Each number is 50 + 15 x the weight over its row's rms, rounded and kept within 0 to 99. Layers, rows and columns count from 0. The size before them is the row's rms in percent of the matrix's.

# layer 7 MLP gate, 320x128, rms 0.162, rows 0-50, columns 0-63
096:54 44 48 60 59 68 31 69 52 76 30 53 31 76 63 56 56 41 62 55 76 48 53 36 49 41 53 76 08 70 34 16 71 37 71 70 25 33 45 61 54 44 34 56 63 65 43 70 28 42 62 54 67 75 62 41 59 42 49 35 64 70 58 76
100:58 52 62 36 71 38 56 62 48 49 51 32 35 43 85 68 92 47 46 52 51 32 49 80 60 71 62 72 48 37 54 55 51 28 75 57 41 51 56 94 41 34 50 60 39 61 44 34 70 68 18 27 64 37 38 50 41 51 37 73 67 48 62 42
099:48 76 29 60 44 51 55 50 46 61 70 66 68 37 42 47 59 49 35 53 61 12 47 36 47 48 61 46 64 50 40 38 21 51 61 37 71 32 21 44 54 41 41 46 61 37 65 46 42 41 41 75 53 46 50 19 42 69 20 54 63 38 44 64
105:62 43 78 83 66 87 48 41 32 41 64 52 37 64 40 42 32 60 87 41 62 59 41 48 65 33 55 48 61 72 46 51 22 35 26 47 64 45 62 48 22 50 51 32 42 38 62 48 58 60 85 34 42 33 55 23 75 56 38 50 51 51 77 52
096:47 51 43 99 40 44 41 64 81 65 75 26 58 40 19 46 62 67 44 53 76 42 40 64 47 48 53 49 38 60 68 66 12 63 47 52 68 40 55 68 20 53 29 33 43 55 73 51 56 29 49 41 45 35 48 38 44 72 35 73 67 62 40 57
098:27 68 51 53 48 51 51 42 42 58 36 80 41 51 36 63 29 34 42 41 77 49 72 47 68 49 44 15 59 37 29 51 46 63 76 51 80 58 53 66 43 47 57 62 25 80 68 86 60 53 30 42 46 53 89 36 54 78 55 33 67 47 48 55
095:75 54 96 38 68 39 62 55 46 45 90 60 93 40 25 45 55 39 52 67 38 28 71 40 56 60 55 49 27 22 57 29 73 57 63 45 58 45 45 65 66 54 59 54 68 38 37 34 62 49 39 50 64 38 51 61 41 48 46 37 47 67 34 58
105:23 60 35 47 54 67 56 75 69 31 65 88 48 60 16 49 49 45 49 47 51 57 34 47 70 56 49 50 87 50 45 02 34 24 50 79 65 44 59 44 50 46 45 53 51 58 50 52 56 51 65 38 30 56 36 42 47 35 50 51 37 59 64 52
103:65 45 73 28 41 44 46 28 71 36 65 62 46 46 45 71 25 24 58 51 59 10 50 36 51 60 34 56 53 80 65 52 59 45 51 48 31 21 63 56 36 60 56 44 41 46 55 57 35 39 33 48 22 28 55 65 56 58 37 58 13 53 57 57
109:68 58 71 54 32 34 83 52 59 34 67 41 36 57 54 54 37 71 69 22 75 49 59 59 62 56 52 48 26 53 84 59 64 58 25 61 50 40 13 60 40 59 89 37 48 31 55 47 62 56 53 40 74 57 31 38 35 08 60 55 28 42 49 83
101:42 51 50 59 43 47 44 42 58 68 48 69 41 41 49 58 57 46 24 61 49 30 50 32 56 27 49 23 43 75 32 70 65 48 19 77 89 38 43 57 40 68 68 31 28 38 63 42 30 34 50 29 60 36 49 49 44 54 41 69 61 59 54 51
101:63 43 39 50 62 37 50 58 45 65 55 50 47 35 64 65 80 66 58 56 60 19 83 41 45 49 41 32 38 40 36 36 44 50 25 65 70 46 52 17 31 64 50 60 49 38 41 54 45 58 46 65 38 78 36 58 44 31 58 36 59 35 90 73
094:47 67 45 36 66 52 58 67 39 66 69 55 37 47 49 72 60 32 56 52 62 56 70 32 57 41 42 31 52 41 49 58 56 53 48 60 69 78 49 78 37 63 45 31 51 56 81 60 54 67 58 70 40 59 48 61 45 43 21 50 39 35 65 60
090:30 31 70 68 61 45 53 38 53 30 83 23 70 58 25 60 42 47 47 76 46 43 66 49 71 62 72 54 71 58 39 44 53 69 43 57 58 64 50 65 53 58 20 74 32 54 57 45 81 81 43 46 70 36 55 74 61 53 48 54 57 57 62 45
105:68 58 43 34 41 35 23 51 49 55 67 64 55 39 62 33 41 66 48 69 97 60 54 60 37 58 58 81 42 51 49 64 40 30 74 50 27 54 44 31 16 63 65 41 52 56 52 33 33 57 99 69 48 73 48 33 37 20 54 65 69 54 40 66
096:43 57 55 36 60 42 65 65 51 80 42 47 50 41 24 28 42 65 25 62 67 64 53 46 27 53 64 52 69 42 48 50 40 45 54 68 74 47 27 51 59 61 41 43 18 69 52 46 50 56 41 56 69 46 53 51 50 69 67 52 41 53 54 73
102:40 29 74 11 44 43 62 33 58 38 51 54 53 41 57 25 57 37 75 46 61 55 88 53 38 57 40 41 44 55 52 56 79 56 49 58 22 20 65 46 56 65 72 61 79 48 46 79 59 51 68 44 29 49 47 48 51 32 45 55 43 33 58 48
094:44 57 27 51 38 65 33 71 57 26 47 65 36 83 47 56 44 52 24 72 56 64 38 59 50 40 48 57 55 81 08 38 23 55 30 33 31 42 58 31 45 24 52 49 48 59 38 54 56 75 33 34 57 43 47 24 36 27 51 52 59 48 49 45
098:44 65 51 54 69 43 42 59 46 27 43 48 47 54 66 39 55 44 57 41 56 50 71 65 34 23 71 65 38 45 48 34 64 68 57 31 54 29 63 60 30 66 34 48 55 44 86 50 53 50 50 28 36 40 73 33 50 48 67 46 72 42 68 11
096:54 61 33 42 48 50 61 39 49 45 49 73 57 37 46 30 29 48 42 70 72 36 50 82 60 45 26 72 77 45 43 48 50 56 49 74 44 47 46 59 40 63 51 60 49 22 38 34 67 60 80 52 56 70 25 68 48 35 54 23 23 47 69 44
096:61 39 45 40 58 51 42 61 50 29 05 43 37 62 58 33 63 44 32 52 63 70 38 44 42 61 52 36 36 37 57 76 41 76 25 42 37 57 62 27 31 60 56 53 27 42 59 55 51 64 61 59 51 63 50 39 29 42 48 82 47 39 23 57
101:53 55 53 44 70 34 30 59 39 19 50 48 64 78 71 40 45 45 42 47 37 41 30 36 19 55 61 55 17 61 37 25 64 31 52 77 43 34 48 22 26 21 67 63 54 33 70 40 23 55 47 65 43 63 58 26 67 51 29 57 45 44 46 48
096:37 38 80 51 27 36 31 51 56 68 50 73 61 61 40 87 60 58 56 35 61 31 66 37 36 54 57 60 39 52 73 68 34 65 66 17 17 50 25 58 35 44 72 38 37 32 48 43 67 32 16 66 51 30 36 63 51 45 54 34 52 37 48 56
100:61 67 40 46 46 60 17 42 34 40 77 58 50 54 56 40 80 33 35 16 47 42 34 31 69 36 28 37 52 10 63 62 26 61 55 72 54 45 43 39 40 60 51 60 48 44 57 49 38 45 59 36 42 52 56 60 64 55 47 40 57 43 53 45
098:52 60 71 49 72 75 70 44 54 45 43 53 30 55 29 71 56 68 43 35 73 56 36 53 18 73 67 42 49 41 65 63 36 63 51 36 53 42 91 36 26 53 49 45 41 35 52 55 47 69 47 57 64 61 40 45 55 54 35 27 43 56 61 77
104:56 32 82 38 57 47 61 56 47 45 79 29 47 40 14 44 64 44 17 47 55 65 49 49 76 54 38 83 34 49 67 42 67 64 48 39 65 30 51 45 57 53 49 51 44 40 67 44 47 74 51 54 71 31 40 71 45 55 70 41 53 46 49 40
103:51 60 33 44 70 45 32 60 64 60 67 65 28 42 36 69 47 26 46 46 36 31 64 32 14 50 38 41 47 55 28 68 54 68 74 55 65 68 16 44 56 70 59 60 32 21 55 52 58 40 46 36 47 53 63 45 55 31 30 84 58 69 39 50
102:62 53 78 56 57 67 54 37 68 37 44 65 11 59 12 35 22 40 47 69 51 41 43 38 37 43 19 30 66 46 54 60 71 20 66 88 51 36 56 52 39 44 62 37 61 32 55 48 53 51 48 34 63 62 48 35 35 43 38 84 39 30 61 44
102:34 46 62 56 38 79 50 55 59 31 73 43 56 56 30 48 28 57 22 40 63 32 48 29 40 60 13 58 44 57 44 35 30 53 39 63 66 78 76 45 39 64 42 49 74 34 59 17 54 49 51 22 61 65 83 49 79 45 64 62 47 59 53 35
093:55 46 31 50 45 51 42 48 25 23 53 32 41 49 59 48 39 53 30 38 54 34 49 32 19 74 31 62 62 31 52 57 45 46 71 33 41 45 36 53 58 47 50 22 44 29 28 27 36 70 59 79 54 53 49 69 79 48 58 55 33 46 39 50
101:35 59 89 43 52 55 24 37 52 55 43 15 34 72 61 46 59 43 50 47 75 29 46 34 48 41 38 53 49 38 27 56 48 68 40 57 43 37 53 67 54 47 74 67 33 53 49 70 41 51 51 29 55 49 51 71 49 42 28 41 38 44 96 54
107:54 58 47 60 54 54 32 42 56 48 67 66 45 59 45 46 63 51 55 51 82 37 24 28 35 55 85 58 67 54 40 48 37 40 56 51 72 27 64 27 24 78 29 55 69 63 78 40 50 65 48 42 67 66 79 81 45 60 62 55 45 52 19 82
096:50 54 50 54 37 31 55 52 24 47 75 59 45 34 29 35 27 35 79 72 33 47 67 59 38 57 28 47 30 71 77 33 55 57 44 51 61 54 49 57 57 42 66 36 66 37 60 38 60 84 45 36 72 46 27 69 42 21 46 64 63 60 29 51
102:51 62 52 68 58 42 66 31 23 28 40 68 61 71 31 41 65 70 40 40 58 56 58 47 54 47 32 72 44 50 52 55 49 51 30 42 46 40 49 33 56 48 62 68 49 53 72 46 47 37 61 57 42 38 21 31 27 10 57 74 64 41 44 54
097:29 64 76 50 53 52 54 23 49 52 59 67 71 31 49 31 23 72 29 48 25 59 36 47 53 65 56 84 45 46 21 46 30 43 51 59 65 49 26 70 53 66 39 38 39 29 46 34 37 55 46 47 33 70 57 32 42 49 54 42 56 48 27 40
103:55 42 35 27 56 41 19 52 35 46 60 44 44 51 50 45 52 25 37 43 43 64 89 50 35 32 87 86 34 67 38 82 45 77 51 45 61 58 36 50 58 54 45 87 63 68 56 44 58 49 44 52 61 46 64 43 79 39 54 69 60 39 57 46
106:54 57 60 41 44 37 21 28 45 51 69 58 63 45 59 53 17 56 62 65 38 53 46 50 22 51 38 41 69 58 30 61 58 41 63 57 52 45 66 46 55 47 70 55 51 26 70 54 64 47 74 59 69 58 37 20 65 27 48 36 67 60 36 16
091:65 65 54 44 61 37 61 59 24 51 55 44 48 74 45 76 49 38 66 47 70 55 58 45 40 64 18 73 40 75 94 43 65 43 51 47 45 57 15 53 69 33 50 55 51 48 36 61 77 42 66 48 24 47 74 38 58 31 71 40 62 42 53 67
096:60 20 39 52 52 46 43 54 64 28 22 50 29 47 19 43 60 39 37 52 53 56 40 69 34 45 38 60 64 26 65 44 73 46 66 66 39 37 23 34 34 64 28 76 33 61 60 33 45 27 57 58 50 64 37 26 46 35 59 56 61 56 17 51
096:69 55 51 36 42 60 50 53 44 62 50 50 44 54 49 62 63 49 51 51 58 44 82 51 65 56 64 41 43 24 61 49 62 39 71 83 45 59 51 29 50 50 43 56 74 72 46 33 52 55 52 51 57 52 61 07 57 68 49 85 21 62 75 53
097:70 66 56 54 44 49 49 74 45 40 50 70 45 63 74 43 29 92 77 79 27 54 65 60 29 44 51 52 22 50 49 52 60 75 32 41 65 47 61 44 52 66 25 54 27 64 75 33 61 29 54 54 71 44 09 29 75 46 48 60 64 62 66 47
091:48 53 34 21 47 55 28 48 56 68 49 55 54 24 71 73 42 31 48 73 29 53 45 65 59 41 63 51 56 59 55 44 52 49 59 51 37 03 45 57 54 55 82 51 71 29 44 31 64 68 46 62 26 44 66 39 57 37 24 44 43 59 38 36
103:55 73 79 48 57 38 76 45 27 80 42 61 51 54 23 45 52 45 62 55 47 57 64 64 64 56 70 76 25 64 76 40 53 65 22 57 52 49 61 48 59 57 79 31 53 43 62 28 69 59 50 45 46 21 57 52 52 28 60 46 48 76 44 64
105:61 63 54 56 52 35 82 30 75 61 76 34 45 61 36 41 78 43 59 44 72 41 35 28 39 46 38 84 56 35 54 33 70 43 49 46 46 46 54 64 51 45 40 67 84 52 68 44 72 58 34 24 59 36 45 41 48 50 49 55 66 36 71 45
107:54 60 59 37 57 36 64 30 63 49 62 55 61 56 54 62 39 56 31 63 50 75 32 42 46 38 27 65 58 53 54 32 37 59 56 64 54 74 48 60 45 71 31 59 22 47 37 55 32 28 42 52 40 46 58 32 25 76 51 84 64 32 32 56
097:56 53 45 68 71 55 54 39 56 57 79 92 26 50 50 59 62 60 78 58 30 43 57 74 35 16 51 31 68 58 62 12 55 46 56 79 49 71 54 71 48 79 58 32 76 57 67 78 63 38 55 45 45 56 26 54 54 57 70 52 68 33 64 39
101:40 34 32 58 71 57 45 47 52 44 37 57 70 43 44 45 48 35 32 49 71 38 25 37 38 60 90 55 63 65 46 73 42 78 53 71 90 43 64 70 73 73 45 49 63 40 56 49 42 51 79 60 71 67 46 57 48 54 42 52 64 36 58 63
103:27 37 51 32 63 69 24 40 43 52 45 59 66 36 38 68 61 60 45 65 55 25 51 54 39 38 52 45 64 62 54 83 46 74 38 42 51 32 62 38 23 58 33 34 27 78 59 23 50 65 69 31 19 55 63 65 59 53 58 21 56 63 51 53
101:74 33 34 41 28 39 88 82 53 40 47 58 62 46 62 68 70 54 53 24 25 62 52 43 38 56 99 60 45 44 74 49 68 40 38 16 50 35 52 54 29 40 60 71 56 53 65 30 71 54 50 41 64 51 40 56 50 48 40 26 57 61 44 69
102:60 42 42 30 45 32 14 44 45 39 76 48 44 57 63 52 16 61 50 67 58 47 46 60 47 77 56 54 51 47 51 73 38 64 70 50 69 75 15 34 43 54 46 76 36 45 40 71 42 56 32 65 55 43 66 27 37 54 23 65 76 62 56 62
102:62 61 62 70 56 38 45 48 42 56 85 54 36 66 45 45 49 38 47 48 49 18 44 19 25 32 42 50 70 34 72 28 73 57 75 58 62 59 34 77 33 58 68 60 49 45 69 58 41 49 59 56 47 57 50 61 40 41 29 65 82 44 55 64